config = dict(
    n_layer=14,
    d_model=192,
    n_head=6,
    n_kv_head=6,
    head_dim=32,
    d_mlp=576,
    vocab_size=32000,
    activation='tanh_gelu',
    norm='layernorm',
    norm_place='pre',
    norm_eps=1e-05,
    positions='learned',
    qk_norm=False,
    attn_scale=0.177,
    bias='all',
    tie_embeddings=True,
    parallel_block=False,
    init='normal',
    init_std_qkv=0.0266,
    init_std_o=0.00503,
    init_std_up=0.0266,
    init_std_down=0.00503,
    init_out_by_depth=True,
    optimizer='muon_variant',
    lr=0.00999,
    beta1=0.9,
    weight_decay=0.049,
    lr_head=0.00809,
    warmup_steps=200,
    schedule='wsd',
    decay_fraction=0.877,
    decay_shape='pow',
    final_lr_fraction=0.0,
    batch_tokens=65536,
    seq_len=512,
    doc_mask=True,
    train_tokens=283700000,
    steps=4329,
    dataset='wikipedia_en',
)
Each number is 200 + 30 x the weight over its row's rms, rounded and kept within 0 to 999. Layers, rows and columns count from 0. The size before them is the row's rms in percent of the matrix's.

# layer 9 MLP down (transposed), 576x192, rms 0.0505, rows 508-511, columns 0-191
105,191,211,245,230,183,173,209,188,218,163,196,195,185,205,229,190,247,237,199,213,211,175,157,226,198,140,199,209,140,206,160,180,195,216,160,172,180,154,171,153,246,216,248,227,141,138,220,204,177,180,232,192,258,160,222,171,216,164,210,219,215,189,239,208,236,244,177,243,122,190,227,221,263,216,198,221,166,189,193,241,232,167,198,201,182,176,225,237,169,227,212,218,286,186,184,200,162,199,256,217,220,214,220,205,257,160,200,178,147,195,228,185,218,186,191,201,219,260,240,205,232,211,201,206,228,200,214,194,157,226,210,171,188,174,189,234,155,181,208,166,215,249,191,251,193,206,228,171,139,152,223,226,154,175,194,154,206,186,176,195,187,248,153,187,172,183,216,200,187,229,220,191,203,178,215,185,199,220,233,192,178,197,173,190,220,201,167,139,192,214,200,302
093,192,213,208,170,200,199,204,187,153,181,220,222,210,179,168,240,208,158,253,235,215,239,189,161,163,192,196,191,243,204,236,218,176,235,210,185,221,202,184,237,213,203,182,187,112,239,240,170,237,237,170,228,213,274,241,236,154,199,204,158,203,248,219,213,167,153,235,191,166,215,217,233,217,188,173,221,230,178,184,146,147,190,219,218,200,179,203,205,219,197,216,253,149,245,191,269,205,255,212,209,198,158,157,178,170,212,172,248,200,178,156,179,218,191,172,156,193,175,159,205,211,139,208,172,234,160,149,160,178,244,209,227,151,188,221,230,197,268,191,170,223,208,209,207,182,216,207,249,229,179,185,186,169,198,211,240,213,196,189,181,199,243,111,149,169,157,189,164,242,186,210,222,247,251,209,205,225,218,201,166,202,212,206,151,180,199,189,192,223,182,209,206
133,238,200,237,149,192,215,217,220,171,154,212,225,259,232,218,135,164,188,213,213,193,254,205,186,173,189,209,208,231,195,235,223,183,193,235,194,170,197,197,174,262,83,218,180,208,225,211,240,198,209,195,212,183,222,196,227,216,210,206,166,198,156,247,194,291,182,212,209,198,183,199,172,171,170,209,182,209,168,149,170,230,196,195,203,203,245,207,180,225,131,201,180,214,168,150,199,205,200,229,229,199,154,136,234,214,217,228,203,192,200,173,207,167,245,172,207,185,194,204,201,181,184,192,181,201,202,186,234,181,163,207,246,258,232,209,229,228,212,173,213,191,202,206,102,210,161,214,116,195,228,203,230,150,215,239,185,252,192,172,227,243,167,214,221,214,119,194,166,199,194,187,220,186,245,250,198,202,178,187,229,224,174,194,200,198,161,225,242,193,249,212,184
103,195,156,212,212,179,209,228,154,194,167,215,165,239,256,129,182,192,191,195,184,227,209,172,210,183,205,141,179,142,212,183,146,167,218,252,193,229,192,194,127,229,220,249,200,187,230,153,214,239,263,203,253,205,214,157,161,224,207,222,197,225,180,244,211,186,157,147,198,222,227,220,182,208,208,236,186,200,201,166,199,184,144,213,212,185,176,188,210,216,198,198,185,239,227,218,237,163,163,202,232,271,169,211,195,148,176,236,232,156,187,176,221,191,158,214,206,216,214,168,236,203,217,143,198,255,149,225,225,229,201,246,198,208,256,226,220,174,171,238,222,208,210,202,226,193,147,208,188,210,142,161,174,193,196,206,261,203,205,122,228,189,220,187,202,211,247,218,139,230,184,233,209,191,148,210,229,218,189,186,221,223,247,236,155,174,212,171,190,166,220,221,193
# layer 9 MLP up, 576x192, rms 0.0861, rows 509-512, columns 0-191
092,189,207,205,185,209,192,197,233,242,229,189,204,227,228,192,191,193,255,169,171,171,178,206,205,201,240,205,216,150,247,195,145,247,151,203,189,201,221,198,266,221,215,225,254,202,181,192,193,182,180,213,236,180,182,174,192,221,200,170,214,250,204,184,213,256,171,165,180,196,268,155,185,210,199,197,197,149,177,207,215,267,216,169,220,215,237,172,155,198,186,205,187,189,180,186,179,152,166,193,157,190,195,239,235,243,211,246,188,125,216,175,213,156,201,198,212,143,232,217,168,176,272,219,213,243,196,225,211,276,153,205,138,189,180,153,225,201,192,221,211,184,137,127,196,257,212,172,202,147,205,162,183,182,196,168,172,246,165,209,237,236,196,277,192,248,194,201,186,174,221,220,160,184,185,177,175,191,212,206,216,193,181,212,204,225,141,167,224,162,210,218,212
124,175,201,187,163,198,198,203,209,163,209,160,221,222,220,198,158,198,174,209,201,230,127,208,219,180,179,172,179,189,158,174,201,208,191,189,231,211,212,183,226,226,198,193,206,188,204,223,193,166,199,206,199,238,212,248,176,160,213,123,270,189,227,216,216,231,158,222,153,156,192,182,202,180,211,173,221,163,176,171,109,217,196,168,197,178,250,196,202,239,229,184,191,170,133,215,171,149,168,195,216,258,179,181,170,215,272,231,249,231,185,229,178,233,193,187,167,188,171,224,216,187,217,257,200,202,173,221,191,160,198,158,125,194,226,246,184,165,181,161,255,242,211,170,204,218,158,182,186,213,235,214,253,213,225,201,201,228,158,249,197,161,267,263,156,217,167,131,236,245,203,198,227,218,201,237,206,223,194,206,173,210,195,210,219,202,249,227,230,223,226,227,204
101,183,184,127,196,185,181,189,212,140,208,163,196,179,250,216,232,183,171,211,229,249,190,199,193,176,216,213,173,205,197,177,159,184,232,243,165,173,186,222,153,196,207,237,187,188,173,199,216,233,220,162,167,172,174,158,211,187,177,206,209,239,240,214,229,157,228,213,252,212,185,155,186,205,169,161,251,259,209,151,205,245,197,221,244,221,159,216,212,224,239,208,147,196,221,227,197,146,188,200,230,180,202,213,207,197,209,175,259,211,182,246,195,235,201,176,173,185,211,148,259,194,196,199,136,196,157,160,190,164,197,175,221,215,227,211,143,272,224,214,200,239,178,197,210,193,188,176,219,205,267,219,192,218,226,172,253,211,152,173,223,220,200,242,180,196,171,220,204,233,259,200,251,184,234,217,133,208,174,164,240,187,218,266,197,196,153,194,195,163,214,169,273
096,159,179,162,205,212,195,214,215,194,137,160,178,211,190,200,169,260,157,179,223,188,193,231,174,168,165,246,222,204,137,240,180,196,213,236,197,219,170,173,220,222,214,227,175,213,165,177,187,217,169,157,129,168,168,218,172,174,200,166,213,173,190,175,240,209,213,234,247,176,208,212,214,219,229,284,165,125,233,157,190,184,240,241,244,164,207,133,235,241,209,218,202,258,242,192,175,168,194,237,197,174,189,197,202,213,207,198,187,227,205,148,241,178,210,237,243,165,226,208,209,218,177,222,211,231,220,197,171,235,197,175,184,193,184,183,162,219,201,173,268,167,222,175,193,202,181,172,214,197,210,179,247,217,203,243,191,282,216,160,242,279,175,181,228,209,184,241,197,240,158,194,187,192,199,186,165,212,202,217,190,191,198,210,258,226,195,181,243,204,128,191,218